Weights of a small transformer language model.
Size: width 192, MLP 1152 GELU, vocabulary 8192.
Architecture: biases on query, key and value, tied embeddings, attention and MLP in parallel.
Training: a variant of Adam for these matrices, 620M tokens, 6734 steps.
Each number is 500 + 50 x the weight over the matrix's rms, rounded and kept within 0 to 999. Layers, rows and columns count from 0. Numbers have three digits each.

# v: layer 13 attention value, 288x192, rms 0.104, rows 119-154, columns 0-191
# o: layer 13 attention output (transposed), 288x192, rms 0.1, rows 119-154, columns 0-191
v119:591501472598494481440541558462521518493505408483480523546537591584491469452522431551494536435543517428562533475467512490453532490489516462518553477408547494405488430497427494465518478407522416479509503490499517452525545472505512509521538549501438500604557495538453489477508525431487423518509465416418562478501582526593513517497552487505531497530457526544516559529448519459488558513550501428543466635508467509497538494555573546511502554514526548434409530560494468471499527580514517493460523420416524495529525468510511476416519592437521438494512525504466367560487444587430514594
o119:371520481482491484497490566552477447551529599503518561470536482493498428523504544497531533575524498586445434415560488483539403532507404553467544574552490467526488521544486532562508642640466625460539568488502462465447528488526441535387485456440526510418479426560536543446435529483438478518487458538584502440494467532457533491425479485460561498493535465524517421454480561481484423448492494491404498391531531556523557596446447400481526541507422388611486487501605511479557507468545491536550540522558485483537503539454525510500490487511483562531482416510505559559484480405534447482
v120:495453386502480472526537492544524447562443493502522474479452418509495533526518414523384544458491475459468565578460479449466539652519617508523457486486477460443483629409518537467500513367556477504621495497496495426561558532554525487578570475402453529555377407536513537493608541545512458502489520502567388546514505560566468439469464418489544506536541518630563432570453442513476498463494495531528536547425539489554527502526404518498479371555479462567468510544528493517561588501504355501533494655377557517599554461495506441447445399503537426536507446497457524545537380562477498458
o120:475560567538495562549479594517484542498532464532534603535624530575455522475514540530526531514461561507510458472557488392502528425380375477576464486490518526536417485607495447628590501523501472430404499537577579525451476538438487568451428431494469490514488600418386435473331441490557501536416447441495542476496482543357530512584522612450438516487445392411464531535489493423463464566421530553542463465500419481436558529453601531487606581510471529581495466451493476495455533463416601460546558519516503385516455442549430560554607532537392542482430464498463469456483559521521520527
v121:488447526420474516548465472494514530696522524525443537410502531451539508437490453494394531507485430475536520520521511534531530550487531514537486519429439531562495536602476534480515517574489492618433522542478588556489460496397506480531411614575485521500467499552503557479507462478460442428480498552520471531505484486492455547577474418485479480438438460452557430525556471488505521504518525484484478508481544534522521521443533580512575541474501466519638487473444488517525505508522538484526528438493530511540431410508389486551444393525531469500503474489454542497487541477477471482
o121:514576433484510529456591487406509454414496492511579426529511491527447461521514554424536466486538527468462454504508475475481523439500507518500519526519533448478497548357520409482509520407532449419540465520514462461515520490496546481489525504518429552479504476457508422534507569510514476535561500498510519579530432553541492458413534585505490506488459502495497504503482476445470470530518477493450529549494549521512480453491484513524479540496439480454482467513486504488402494501539524551492546550515468489456527617489533593453487588484458520505573512568498493531575478491567514573
v122:489608504384437518559546377456402513475517483429470510551466440444461524521495529509468529490517475610466424492512525522529517582536580506545464474554469537510635482557518610570514428546552497499523513581523449499409398516530500447450453557540505573456439490476494503542453484481525495352492626522443386580520382544568532452481480537528518504426466605522577446442468487417503463558471492532511503546434520584517521504437382477495532455512513549498528484503452492493553498500526384478490447507485519483500632545513548470537486460551457537571493462471507584556450568476476517498
o122:630338547522576504490553566434533440565483530575501577551510541507595485482527533408553519495594544503529574548454475533469496493452426398544512543467527439493424525400567448503439490381506503455417471458507535500593526486518481598597386498452505462505532503550457483468563525406423482554541502528461470463586518477593564566532455529572440458562600439479428525471496473535530563445534474526442589473577456463455456426454544541475523513478518586512493506432556494459409404557480541524557510489549496492512468477538473526551421476487476417452526437540502390472469376509506561537
v123:598525400472498548460430449472449500505523486503483497480503536473421596469534563491545522444535548504509490487545447481455482531543539530560478481503438494498534456425539589523515467576476515427484464542521473512457529438543529460493506485484465443458556496581461501490459490490503479453507530519517444579505413497440572452528503464470453446478529489547490444579397489543534463611468510478487447469447479450480501544414387511515508549544477505468537503420488574507439503541520420524553509619514452434508515512492614508604439451437536525465494473488506491513475517473506499356
o123:500449611455432464562486525443516448451454603551510522562560476575562464455501504501441551489531500514526528528485448506509485427492453443498466488423552487505511505468522416446504453435496450465478473472559573466478439558464443472483496541456579559526427482550590524594564487537497556593491555529486547382543544463553512529509507511557466510507457448463464576466575515501495559459555447480478552455459539528553479474486548509447487498548509552564472504514473414432527463460531573497491481493410552499525534460545412504436521533508473511527458519477483479441516511528470545534
v124:525490403589525501435507470478515532478488410449454498513531532567483480480609481540519452425517499515544545501471496470605515465496455409459523505530568524532508485511490494518550534486532406463592460437486463458541529479544454528477539476498534497524507511483505460526484546520528473523514443429509544457534547466462548484565499525492537503499531475462455553579516489532521562531503492358594450446504512522510480465589670468455473504465462562552423511591589504528435506500499581516496591406475476469461484562484476482409548556371516434506400513523574447509502440519531490523
o124:499506526496458443485435558609482509441507523529416494474514520464533503539444469506521521548440478487564460416530567408473380528529436620490502524576445457497510465552502552510505494541499593552450598561404455480452552519493555518440454439557509451436537472587537557486425509511468501466429524504419470540446437509582539467527582470456519475546544522526513478415510521473527380444485521493465511565499492509564531543458456457496517448514463464513498563553441473520568584489579465492506464573473424482466499572483485364544570486488511542522528459600508542520527522463502477509
v125:513501487430537533492543397515579423533537531579507400491445486441452519527507480514507473488477460525501471476584492432412518488507587541426442489512468523380554464449549497475447480529476519423511572510448422516528475575537515476578421447457512545531500371522478501479501523508491521474518521539497460539543442523513519414532450461475397502482530516507454457489506573526500476589471508506527444473423575484490554521501346482523482510584512521498523483452481554496519461517502380523464521655488478509538453508497586522498438490510490540531442467480564546437482484475561540502
o125:471406547516473475544507545401515567494487505458548562600638471496481562476501523508485525433599538508522577568407472534541524516509466443553469432475576509563467515467522475482556413454513447478447469474547555488413472478420502552461510533486529542532496589464452482584477423510556563522512515489498537472534499492456523483524547580483490538460487457452508553491532444432508537457490458525505568518536440444494489530470568490472522451475483501420460436457553438476530546524484600478610498453493543445561562396585495517537502489472537465471426451527429495464511496431447562498
v126:491546589588625472519372512549492428532428511420574523481482616538495478455548585449403507594450613481511513523517502503551471460482472518509563575523542517486470552531500428480581516522502453544576572533564482458512549565441479524437512457472458434544496497515411509470496468481440569612516500422439461463566604509553320544480506540494443460588493505461441581581575603476503495486508500542491537469556463460515515481512559520470406498491484556467442521450568612478375494505502558491481529453490490469503364522503419445453578487568561473483537549503453459407513455452437478542
o126:446474452582439504463500519514473566456526452437517474505436473437455490574444449543523505475478402477454523420474538431471573487544468500468428427488473470521578444513443598465409502591527571560530469448442435458519460399511460396475486528548547556511498512474586512477509537469509477384521498523554553476437508434495571472507544471525595535512482633501612417482398504599529523572434519436527495496506535535324579532474443421626550500530341467585505572543476509534591495542528449451452550406503525449478543580498515541531494524477543543572461507528499552521554530573541561454
v127:462510575616623453560512564509480480613395604456553559464372477471538482534486492523545491548458569527448536543527459506425425516514505562470523598509531517494468557508463477432497572474527450463526534465508510427494473572550460504555497561511508531496502474481419515517555428509529564561516506517453404485514582473558432529489475556529482515607476556548424623556547614476427493428548507515459553491544606525558509463445525528467416468484503478488421511460500495478569508525470563505456504484568536519521375508508496439365564626511512438495506590510465434450510443458555479583
o127:422538438595458528418512525556555577524524469463574492541558504497465548551447475490462584498448428498562498507492517553562615549524435478507485428550548518445491394542444549534488557550538512626565449483478421469535491439468564446567491376466474539473541486391557530488482483455502465462446446519540583532442484487387526433489530498458570528434496525410524425568438422513517556555437461470591518432448412454325523510519459410567567466427429548433555489543479458518501493495517415483503545486461502499547583520529528576592470472534522572543441457530489578552487500528544489426
v128:492514432415459515488471478491457542466507475424455547404438482434435511454541535478462547564468481554513516506444489490547499559557573466505454497482433490486617494485501510504518501550495532544517462558545444511465492489495561515389484444520469480501347469467541482537479476506526520498518546601498444534568378492441544482509496521493555508494582450444581424526459523473599437558484498552531543493461507591538539464536450429457462516498495521527462435474524466497494546478510433525587494596509510478444449590511451500575468451569491553485504512495508550526482511422531486454
o128:578480575488479471501492453483492494433535573569475490605488486465558529492530514467570483430518570426522626545545496503536478419497391504541481435494514486464440554525577444507508432434461436435476487533475529501597517541493512562498413545525582439508611465532492518521559490451522466464508507436509520500464497479616564545501525480542481510538508442486484494472486523539483554466448519468409463556557495465508446469511481542467523453493449598510533554511536474524469483512394505475439531529479491456516535434486491507528514515456490410529502499492543400498481499558441547551
v129:463486588542510468557442500560529475511391577491582482477521533475474463523410486444337525565499469487489473554452560514488587539525523452507486524525430493520533613587499466456501542585561520563556531455406527561538516554488481539531534587520511521516367529500457542527439521509482452527509539480444391506523528498499405519512442535508584528477437554469548565543561413470536530418507479538505514446472544575565516440427682499448544428499481418495475525489503456496545488517483482506452517475439564473545491452500430371462507541638510367537583475498478540523520470473498464489
o129:504523431503510582439555493552447485472484379517478483455523493473471521502528468593580484500494512482510511488537466441522490522399474520521512521511498495515486485472493558588485527498519494534471423525472403479523485539450519477574431410487415482496577455404509396485556479453519459453419494477465500578479503569484518454505563481527465517551446517463512466555412534547471440563438546417608495577542478501380507419412482545544529556547471495495512423531506550514436527483451568508554606514523498434448484722478563598528492541446441560513467568543489559568495457517561520497
v130:604557531576509496503464490535493462482454476588601424460598506509439465648414557520526574463487542425456501542489536415457482531496473460528490471480476497457557490472520537472483496411541521432516502387400449418486572529563475500503511443487484524471497523577428480496524506519493521590593365512425520499459479531582408531364516431532532489561477569610479540482395504416551458504537492486597469531524503548552584525477582490494484544554528504482412534448472444502483507581496474525437522538425473541594525521489530537447542555469465422444474550508532433462504472552559496524
o130:391485536397453493504456501586478517546497508516440655469488478442468508481472474522485583550673522581591519519488522504515386549451463462519512591538531469512487444608462520516446569586466451583550439543569423555465471537480512538499406548352477526495533398469493524453463512525529487436445506432470477455552554511451607496575500592525501528371454502480543551523469471493481545476398483479474480464492531474519476513470488523442546473509438504537412451518520546463566497503495568565590599462521451457554457547474560474504488460493473580531433411472459519616456530456441500444
v131:473383528468442517456539575524513509513459484476427545471404526461440461503529476522507440623395475545506503408452487428490536497475552495450528538468544528491483475522520455458467528539501535551482595495461517555530465577491491486520474463507561563463534500479504456491469498538524591541512485571502411476547595516430464625493547544525540469460529448398485526495548503540478570543477476473460527465521501491476451503502608430481501501496493643528550548598497448492534475471497544486488490407488600532521344513502517484494526513561512492524447509479533505464500587454500490464
o131:481551494527542502410509407490547605480523466524568420450435494441537583586525486579481469460484483427514476492540531552552594507549510548528460481555489487491446532463488485473559454489523516468607426444447434457521419429468550512439487550542475493513490520478522512538491477392501484405541535469464530491452452445500465468450528474459575470545513511563477450482503499489531474498542504546491535542525529477505480504531486564506441425450481385420488499472519547544503631507483442508470573518523453489528585523518524514495575552479511509497471493627532485516522455514502499485
v132:500490576536540466429479422518531477383468519541606456463472547500462490415481469502449613489511409495512512482488535517471523568515533453593457481484481468418538452448502494459542403380577427482469497468447546535424515483517468582529649529479409495561464482557520487477464555507464458490498580503446421573521522573495525535560468564585500535525635523466511514496463485496531546443540497469486494547482589532519468459599481458512486457559572431494404579578454484525416522540518422519499489445465518497516508487479505424481460489550449501569548482504475587548510500555518492475
o132:513482509491470578529495556517400462572480550532437533419622491516519465479562473536513485447484559544398467472504401454544478499489453535460511519467484462551458581487504445591554500548423537453534451495496444547524468550535486470465417428499572455438484519422424509544537519423520482523416456449574569417504509507487514542542462414461488492559393482497459494535501543467543454551477468475542513523500427540475498533401458566420525515489468522565574407483547461509550527431506550548584545579477556451563519498497515579537488516495509524491442516541511495506566462475501537421
v133:446454570490525494508600493524524446450455643548593478503497469434528510542503438413517522572497385559401478496504528526508545543526460465498474545501454505555529535533546497504458489494549482588496494421509538500497452443551456579511566491476484570546468526495489495492539535518533525533494394535527467495464498503492499516501504610533459554502539448458431543514522496481576403429428470502489502437529619583564439442458574454470419472481524380479514492481515549526475456460487540510506504481512497485505427542476488472406504514524468598539503556503498568504482478494558477452
o133:569484491533497492461425461534545559520529402537456480468512474467403550503475459577549519492405528386556525535463395458515488499484548521501506505482536528485462458430519530460524489510449519540549467616461443554490543566475589451580527453527465429472563490381436492556515497497506486487385462412523492543455506466483475517558464452485472504479435550504558570560454490525477593510558524471523530568479422463405476526484494484481563470472568570490558495527491450497448584520513491507475548518485495481458483481489513453590451490536540500480527542571499495520514510520487560512
v134:532433444579533407488560563495533493514485502496509522553546459503570477499547459480483562483434583454511551450494471479446488504491512491542475459447531494484547520511418434475521497475503425473551509432505482558511445493558490537493508451496506413530516566485506469502452463476495432594521395522531599399555545519525464534498543621527466421494517406427454615523480531486498540487585498433569491506493451500513561507543503552483519572416577510459501548528498543482504491525480544516490579323533503558515424458504487506433564579408524474413530482483474366475533501609517523511
o134:400572530499427526478496543523542519497541584495485507414571532478428468504430498521434481521512495519503476475480499505554494531468459547526549483502508464494406474540478539402443551548492579508612559550429446470524543503495490518437598415503462519492545484524433573503514597461436492376550451485543542475491499480465535452468503364441534544520496562572453388497501539509484452489490488543463490495454564515512479567477438445543530462538485453571480490515432447560507583407545426509434527605545525434501526485452527426569492502496499544583480460504528599563517566368529490476
v135:525609577497595446505535514464476558534496392474423410470480503529510491510502487564548406453540512532523483482590542509492530437470460488519510512473609515553565446511510517590521452449486423472564400523479575512515454480578510501455499490508447494466508502522510514548526517513495504464527547538529657478425478474510555461550446504499481545508569552484468483397512475539518459477473495445500412578530592506500517481485434443516560522514437504575530468447448442495481485511528483524501490409518480500429547444487472518458501534441446510503338485498507474476470452474439475545
o135:529425527476521505521477474431388509531444580532481568609528564445494428558404483415489560547517497546507602543449513528485395550572489541453544554513409508449441452499486519504480488428449508588331630549508443495484567434497543512528463555475516443392468488523511480461559534590466470505519510527421425557540444555583566530498505548462505443449540471540455519498486532404547554472575478530504566463475470478553517539512494440513520539462495478527489501487509517507488462599536467491555423519543466509537495510489577453464455467566530470435591454491498484505522511498497494492
v136:542570539490539484513497449501523450556453484504469482643380468532508544519517546478561522472509549497468491551455505457483528426495530548419513518576509497514464551443526486468457479518468508517590498545554474424517595519499540474524549446413517457449487463578449550418566529546489553568505555479549443478425509505522450440497465483532459518507490494565481483492511554544541489465403491509612436518496553425521496452504502429487474387546468530616422520494512482484441506447507464497461539647448488466396553525499496546466480463514470512511451523508463506478491504453516472494
o136:503519549483432528561357512502438564465539484491508506490470491503462479515448474546488537503475469483579508499538522461509473531551461488557433488431484532467546454539495523564504459535542453522332510476522538553479464437557480477493436547479503523536498544427534463495476413579529502476483529574432502465492569502499506472506496499490541520476521534459471538506485493484509501527534552509464518486524445552438558581473539476523542566468544557402504548499502508446543452562445509461560456350515541514562448468559497508502552487480563465438461483449498484433501550547440525485
v137:508444613490457477483586472496511509420539403539463440425570507527456413484444402550534542521510402571548481414582531559417534522499425469526520450488505526466475484597518463509468455483545425590514459449425495549511447481517506544508557539551430551552485442468494447545467469475478540503479482539496514493552612477496509524575453552489494577478398453418542501423483453486569502548542491439517489519516561546482426469635568483484556558424477484536401566514453423472491493533499491544525457492548503500515455451496443469479458468508475441498554490488517500477453509543499511530
o137:474481449445582500418479513484436563575465508516490480530538478474503530547527494475525519485456563495382541504410455464616439544499546578459582557582458468484468489476504466585537536460429493456521526583483436529501521489530523476464466508462460469454476541544464521408495560521487445478523502431548461593506376503534531454421454492469479492521564535611474487497492574538505518478506503459442483536492487535502509530438420507490404469527484472417535410521573483541507568505441526530481526534533499503511561556452597494551501547559487497452479466549480556585472502432532435566
v138:485490465467462449492522483488502511509497411440520588572504539486512522498501590524567478501477502516463476421558527508538438422485513524468522510599513520565544511544420462512487525484486527482504477488518530515422447679524526480358570468542536482435480458419554455545447424497466571453501502493436469468467572496453488529528519610548514527469395496484488488497591449510438464519488502405441594410475470527470448477488462511512624522366557486531526534529501413499606467585501465492514467510669378485480548564499477545551509565521499459495517569503524546585504554499523506515
o138:535494510481515561496568518526543441440456501530494495422544515515623464445521499449466458475432497526536595477511467514536525541467455480473500494471467498450474493512572476531429445562585448474623426559423488464576485406544544505578467527492523482499486669569508464473504485486463511448464518539477515517531493436539487541461442443440555436521574517561494538489509548575501523501511533573561464515486559445441530408552532469525393430540590516361496505566483542517468520379492511479479464537489629488524487567534461416580389480508493436463481494552487482513442490472572499461
v139:595476531566548468519389466547504537438496464509458438513546509499471486517485531542449544473474534447539540479507493494533548517475493466594512528483541497469489614524450521495508514509576445477557431455579469513537544552431393550534512547453521499541489539547487487557433525499474483455586449497496596488483524475510451493492498466450543476457530607484469496536504453482485482473548503413562502567447441584503510537542650469473544462515515465449472524454525473471467534529513500483522508361403520487507564455514487413435516559524498371497511505486511405515539478504459495520
o139:443551502477506522508488521526465455517463486530487541473561578499507545529572443456495519505552500526486442420494486455448389544501435521452525554556448454496547481596486517542497525519440536500455567605412462491483529478479500508548474453497410501420468434525526507440532579527498446479450507422405468496497496594502520491532533517513436471512485497525543510439427513474567441423439553472484523469537572535543525476437394522538525548572438448626463448485434540570539468552523539471491500549537428451470497619417566491556545493511437606586519478506512563526522480511540472484
v140:540496596456462513437525498485455514440560542517455484500592571479525471476460427446551454437525546520514435526517518462458509484503440489477473454489456513427477513536505489511467475545466515533449480468513518576518415484498487642558424523532555518464595539508485447442504534504529572497520407476501538601474530433493613504562550432453381411485605475417478570467436521505445520565521497450578451534565554548469502475468525476494526457523493477443486539544465558493377475570510528496519494460578518529548414468507461487521561523476475557468470505491569507442481512563460501473
o140:467458520437453399479468399466467524474477539497504439455458475506431558517498463540471561473550512518470485485472457606504485545562567532501541561534511459555533497321524530464538601441417458517542585461505413537493543511466499432533567526467485570463443460482539507578540533510437454552528507485550554495483435501515478518452440494517522561474467519608455513505560446475513485436506429540430523453489499460618465525501506471414466513466503480545482473544519494419567439491597479553524479512473458489474548459461575504450456537509556553493519541591471549502546523455525512492
v141:519464472497548456506603475487398458528333543458472570552522390483537484540547437513468449498503512513568462609466522421469506406506595508489440598548502521527532446450531578543468557462497494506498515523558493481596449527530519544486539502495466454387523506553510592558503485475506487473513504526527437510473438532484626460453449518544507467440447534503425524468516408502512557501491499486525527530463593550482518553488423418506522552524419523475552578510481488523577497493501408508475442476480563474477500418496513554518449563538492539557371542498557434529494637498423536476
o141:447552571479536555435470505512454502523564522542553456482496510550443549517459505475560505516505533516484575531548467595496472508520409497560575562474511544502477419458456474426488424504562449488429483471499593544536474410439509505487451482464464500455411514474433470581551544519396534505485521585450528499543557501532444510547592517501585485528515484469420478506485451393484545492558516613434526485486408482515521395463540513558537466562533495590489503464498570531426535503577477514532495471527419530561458532512500380468482540457506444467516465528552503481479395493485531527
v142:496469406515529555482438667497532511586417574504419457476525580498523527505570540543585474482544562473514472583411506457531472494489491525568487512526578492472474429464481480483538505508552468473494459485429446560511504527455460443548567583540559496479564483492479514476461536478504439557518474434553587467491438487528496484466497476489498498509635544499479551546455503562494499490498504506478509472455445467471497505566535489520534571545524551428551486432500504519441530500506458487465530501512456472528518571501512540528479521484507492447515520511449397490469502464505557538
o142:459497498562488458486547487443462505507531468475533500527496458514493518512485515444411496591470442537556447503535488562530474507538552417447482486537499487524561486474485561485464501497482552482462485492514496442496473519524467498494462472481473572500517515540531508535542499467508503502532493566430510492538582551534513495515526503528497468479434476467513492490499473442488526459498462403514480536544538548611528548480489405458549495487510449534470509477474492485536422527513491464490489546418496509476466465533514487435566517514531521542535528470540518582523468531506505450
v143:490476339499543468504596580453576502559456528446489488536417424435522513450596471567489402613478518497503416521492528453448508429487492541486491531498507522407540489524510449480497487528560471445519612535478479560529500613494523530512549506543637559523457522418450522523487481514523528538537493569416511408468509474593523425508526506498503563523550487545425620547559549474588494492309468569482547412486537546519496373398515454505491496472486617533534503396530525461429498517500463511450511462551434502462409507494511553426486596570467463503457505491504413525493554432441480540
o143:407485560558534560458490427437493524464479534497543534628504547439450482579397515481573514546500451472617568521507502597539534471615478434489439484545506523465465411467507583473477455605481510534390418456487452393490479433479536513567518465451450492432608463499555469538568416424473511424441505527429527542491479485483467535482536452523586464482539506504525450515473547573473451460617480370464487541652479474472504558474532362480563464473492381520534546547580447529527502559486406449549597555515570486569524455531506430570505506470536413492500475505508554587443485542479484466
v144:445453538571513471573494549537490508522488532502512567511483459503483478547412446501429518510486529517474497536481533496377501554484442536539492467491444489464480575500496463514446524369591430473527511398491522524498472590552425538545486550532495447538374541541492486526437501539453474600496407544431395513535602493587477512468541549532510511520450546501471524490483490461487548402514486531457501524482520659531498451514509566518518516516588419477508541525489478505546529572485553505455491376523441571520514457485422452383525546577449445463594504510439523566565462589486510516
o144:469607499530425529431547528564457509559467516515522514446574557534487472473522473496475528498463537520435511476517438567582572573412520462447525505544543483520443525562437486573497634561465542501545453541498378511544507483442509443512524418415389529506558497417484509475533495374522477442399484452542550546557497567444477516540479471506511527480517460501490438576495456510481404575442526507600486513496455451391488482458457467474555510469442522531498410522484529473438523404501436521500556594532556432562493514459573563601421451533477530515480472523461561551494502412543479516
v145:499483660535515474504474538492542484482571538541433518424468572531470460472497438452458512481505480499517491486534523583453527533506421465541519490389493522461488501541500406489471488429496443674508530567574552573558448377498454573582473499576460537621466567502494452451488559446518476561504420474490445551508560480502456525573487440507535497564513481399577619504467522463492608526580506507527454566520485554565507457580590521503447490521509501490366471549457510491434500569517575488469520460510585446455318443517494391437471444505546467533552534505431480464480379518459509568
o145:475493410521466420427464480507459548533529515462534399474533522505453518559500488545491527464483493467388529428482472476511488493515543616424576509581479458555476576405483559569543653526453540486541535474454368515514562514480517456431519497521450510421514403492487530479510524478447417485447474489656571582490460577508530453447488513452490567472490486563484396520465552489488438463498492404425519512489521558461473595433379452462534571430388488520587489556594491488480540430542411539462513467505437491518617499445544675473555569522528577518504492516449595525573547516494409564
v146:519525483487493509469444576454475487550510475495444515542643512513538517480533534444452528455482531501614615475494432481542531499495508484610517504463514509586368560445520522479480506527430474555464440515510451477544484376444502505587461498468466402453512450551536590479570495482517451534498505501664504442510468538519548547519446460476353387483545454583498451524424397572550585554549469518585482552529443425519449580500507575476450479570426453468536545542489543520389534417504537496549477495437532474450451525485444405529568318402607484451458492499498421505526493554506499430
o146:484540489504401471526450455491502550468549570472526427485406478609446444496467467567391481562464556471440361473476547440482485476530415584506500552523504528454627493500462499394502467407575497466503585530553621523434564544520422438375557465531539591543386538565521438534407568559415502500612501467498470492494508474508449467486513527483498555532456512475403530480511507410508448561536564608444422485445477571585550508490526512545556569521440568628426496522392467436497439516523523497432429469465402469444545491501514549407587619546457530521560533457537504458556574524450537574
v147:499553471467456526520493511469508511543446569491459502505580477494527523516399526468486485441527468477532521445567477493508491452504575482544470512434542465535461522483472508473483502520493512455504555484509492547525456433557568521509421445508431414428522480540576532473495473487521482475488525473577483463487450560557521520503411482530465455441519503554511459590464484489564536551471503582486548506430421393514560521429353529533480448549534573450558548578448515523508466480503456486495479558463523559505493432499577496544453485506541547524516533500500554544490525486538488473
o147:492481520494535500565532491498493463498591494485485539456471522500465427449529510546428480539501526506464467555521493503493545479511437489548536446462458554498545525490496533398541474445569461532528500460515573464481480579499415499485520530523547554540527504515456450551510536438437501539562518555528548512571563491464478457458554445459526511496502469473436535455554461454461483532555526566550456533505503519509458512510584530489546519527568476568472456488464482497463507448442538540529490504518518452510534453505441573445565488469451446470464507348490488442507519531453473493
v148:476441514557514537387460544535583414387556518499549406495585577516518464483406372530583369512480495420533437479463464500463527485492400549439522394520521490450340426498528469471487533530514522448449488345436494545534547526464501453563569507486524591462574483425477512498521526492509553578443443437530642530575670460480507462499479428500501467520477453519490598409473499548523487509505490469492487427582580475474546499555547554507566456463533429456417440529518523478539508471481560506478481523534499610603450466495483531490439562535505487526533437502620433463516510509564456563
o148:384501466536532456517541481549496567549425426432527459487490348471493564532495494600424491516431442538448438465462486538508527551510680453538514570545518519579635468441508628500593459508463507557537548485522507506414505562482497503547579500516510538638435485445494534504434407492559513496499542508521436527447384479376430500470514482453453564474397623517572508662553436493441407546399419503604437533459438459526541562493530491508412488480489415440541491565555526507575513487486501512513571552502514528399535498504549442431520505451489526456460577500391603546456547410536485413
v149:583430503520433468442482431539547466606579377548527500443440445505498475524501447600508545573501421526410489607479497560493503573490485506461540475501462532449485586574554555518483499490489503575495498477447504467423554456506488453539540566446467607572533516508497522485526457546506523448521539514471528526563539435508463528508529498480550623528451516430512428403545485481439402439551508443463446560548561488500501486507601426513498476483501415576504503531513417484570536492507446508499525496524531551543597442502415545457458425511490445494596395508452559418513515484469504546
o149:475567489455572561511522568469576539512496453484521478566478493427495536527516514388554562407494538457582492449484532406475540517474577526515463545504513408486451471510499414556555527495438529429452533548552530518488496481541602547530485502474497438482443547446463504388436524557609519529487492486482472468418418513464499450476423564517432480479501485548610527514514602551533542491399468427497547428489477529459474523534466559464425492462476531362513444456569553523525529523437583515487569518568491520514430522470567443597508505527462529415554508521518474506477499463540524530
v150:478477503563525485471488532535519590497437444461487555404402442535526468542457470550589499412552501464493450528518495519446450568516485510423539462488553520525446457542516539501500489404545486489511497370415556462511487465534461500523634542501491470571561432448449463420491494518498495704510400394480502486518520402541429501441535538496578493490526725490476526443575532523473489441508493450535498528575487524479502491504605533462508533465538438544461482513530404530539535509504545498503518496499465498558435480478516539454552590389458409478598548493449447457533414509468459592
o150:470530490502484445449459546601541468531547499485467526462516540471503433462440455400462576534450470568488506503493492534561493529491539534542527551545454436492521479585479628541597601533435569568501480569496331467476555566488583438497387431456512498444489512418587548464460479463586429532422465589482540522460491498437521495463491565486452503506445401487559449557471440482524440517480443407528505420474603485465549543499498407459493422410433516376567470465511528492555576525540479529503611512507473591453484441498590425562441471580528616486513471605533512581470522457574492428
v151:502406398491478426454491489509468513453472505547414525476481558519482524485505485470631523421512473463534525562547536514428487456447497515570435463435494496407529491539560520507443548439522435530569403415388531561490472523482458539516497565456523466370566577476555432515465560475532531535501410546527522574581492508459534486529483495487539467520502451470480537507469466519539495469502476391560355445470540501544519498523425509507557536451463558464444555430478443517462502556478549495529539493553518487484650389484494557497423511554474549537492460517562559584511517482558488501
o151:490540616438495521507526514501430497487526546566453477421563495507521575541481481488440583549474530561487513502442412592515426514492517500486570556546475434419442529414481457483622476464516501465510526534498485552544508540536527523466557504487398543478502478530483557519534467527480467556433549481448552433459490540559510445541520494451398522375466476527491483448581495435473448505438500522487537572383550512563436478439468474399506488556645455447522493530405532523539543430470480526480565546435547502540444564478522485525537525383497481441486542472473493515525585550469495515
v152:604559684469509472502463427493427532482472434463449493502476498492386493428444475497546495548538469526500429513490566527533589480486416511447518537499492476484499553539514475467449439626480478526506517609564483495514507426439575549519482537578518612471482520549473493508528485522477561423525645536466396552466534467440503475590476372479446571473358595521510496480490514535513526549450508526509512467521591559506412464463618472505570414481413568652462533466487480464433491488517474517494452586481509488462483424513386479539472414549491480504555544514408549507443462384463513492
o152:504468449432531539468414421477411499543460523546553400608449591536524545566517514516555562471576462486489515511539489479465464480602529438456466513537443537517546477401516455650553569423525404510342440483469526515544465456522464420589404547464437516453482404470570460429555489558514445536515599561458496536460438477644521462404483566570530445514590510528491540449491525559509547493573478380402510506534442564515487500498418508531353593501477500423523485560507482463511415581485505511528461402521501476536542605516573591402509565552507474483477492506496560463503506530518429534
v153:491480470498509455511459499481506502516494517541436451502470448578494523505526500545479491426532514445543564505503520514453577552506524485446482569538436488465518511483545509475604530476551503439517553548495591551536524543465423520519555570503529526482453422505488526462502549483493394461556443531527471582489555418437531456511493493431537506456521529525473474503607461570350502500517508405503439442406415490451432504485508538524599576471490516551628481442526494514512513499489483485537467488451516430499569422499490421599424531507543440501532491512491527542533451495448499394
o153:513524488531470569517539501504473450461421477511567461470637639581547515426527499452506495503438440541453454517494450489497456456457509517507517413531505512551453539533438477603495461551498519460464524546489547494459440496459521468425545463491378518509483581480497432557462500521531510564401505496436530488476487551488413509487584548511407483526474443467504469557501522449559439448519479492577560484503572574556599430488517461536449521549473459472499482456466464518513548484570532493485514538433516513446452598524485541460501490511457529573495508533481517430539499513560492526
v154:433545517469499488516449621464520465614517547434530518564473531544488518426489494396411540449481558466499547518420471559544487549541486468532504554444487490523509571519480467467473485526466512553526561586590528493541450428468518509489467489500459453528507581529514490434535512492505456466485520538525454501559520514527467568515504537501502506519495487498577498551457500452468483479568497553514491518461487441540459498413560590464470439572485493497528479500522646498495542478500579483514508494485605458512438464513445405504483456548578520487582476496394495495521511534480491477
o154:579483483577426477486531468503515527439548498526561472400501535543493492482513495534487488523467488463459468455555512426459581431470511527532497447470520488507484533442476533462501615516544545493558483446482572494533504525531456482443595515545474516521523452468496481514483532444450486477533464501569513474446534490498484446450504422531500505555504489482475432509512545566468502561496516479512495503520471622463480513518475477562544577490456511584549519478431448481465459451486431504430520452506471481435529533478448624460544527476455518568501563435495495472537540531507498513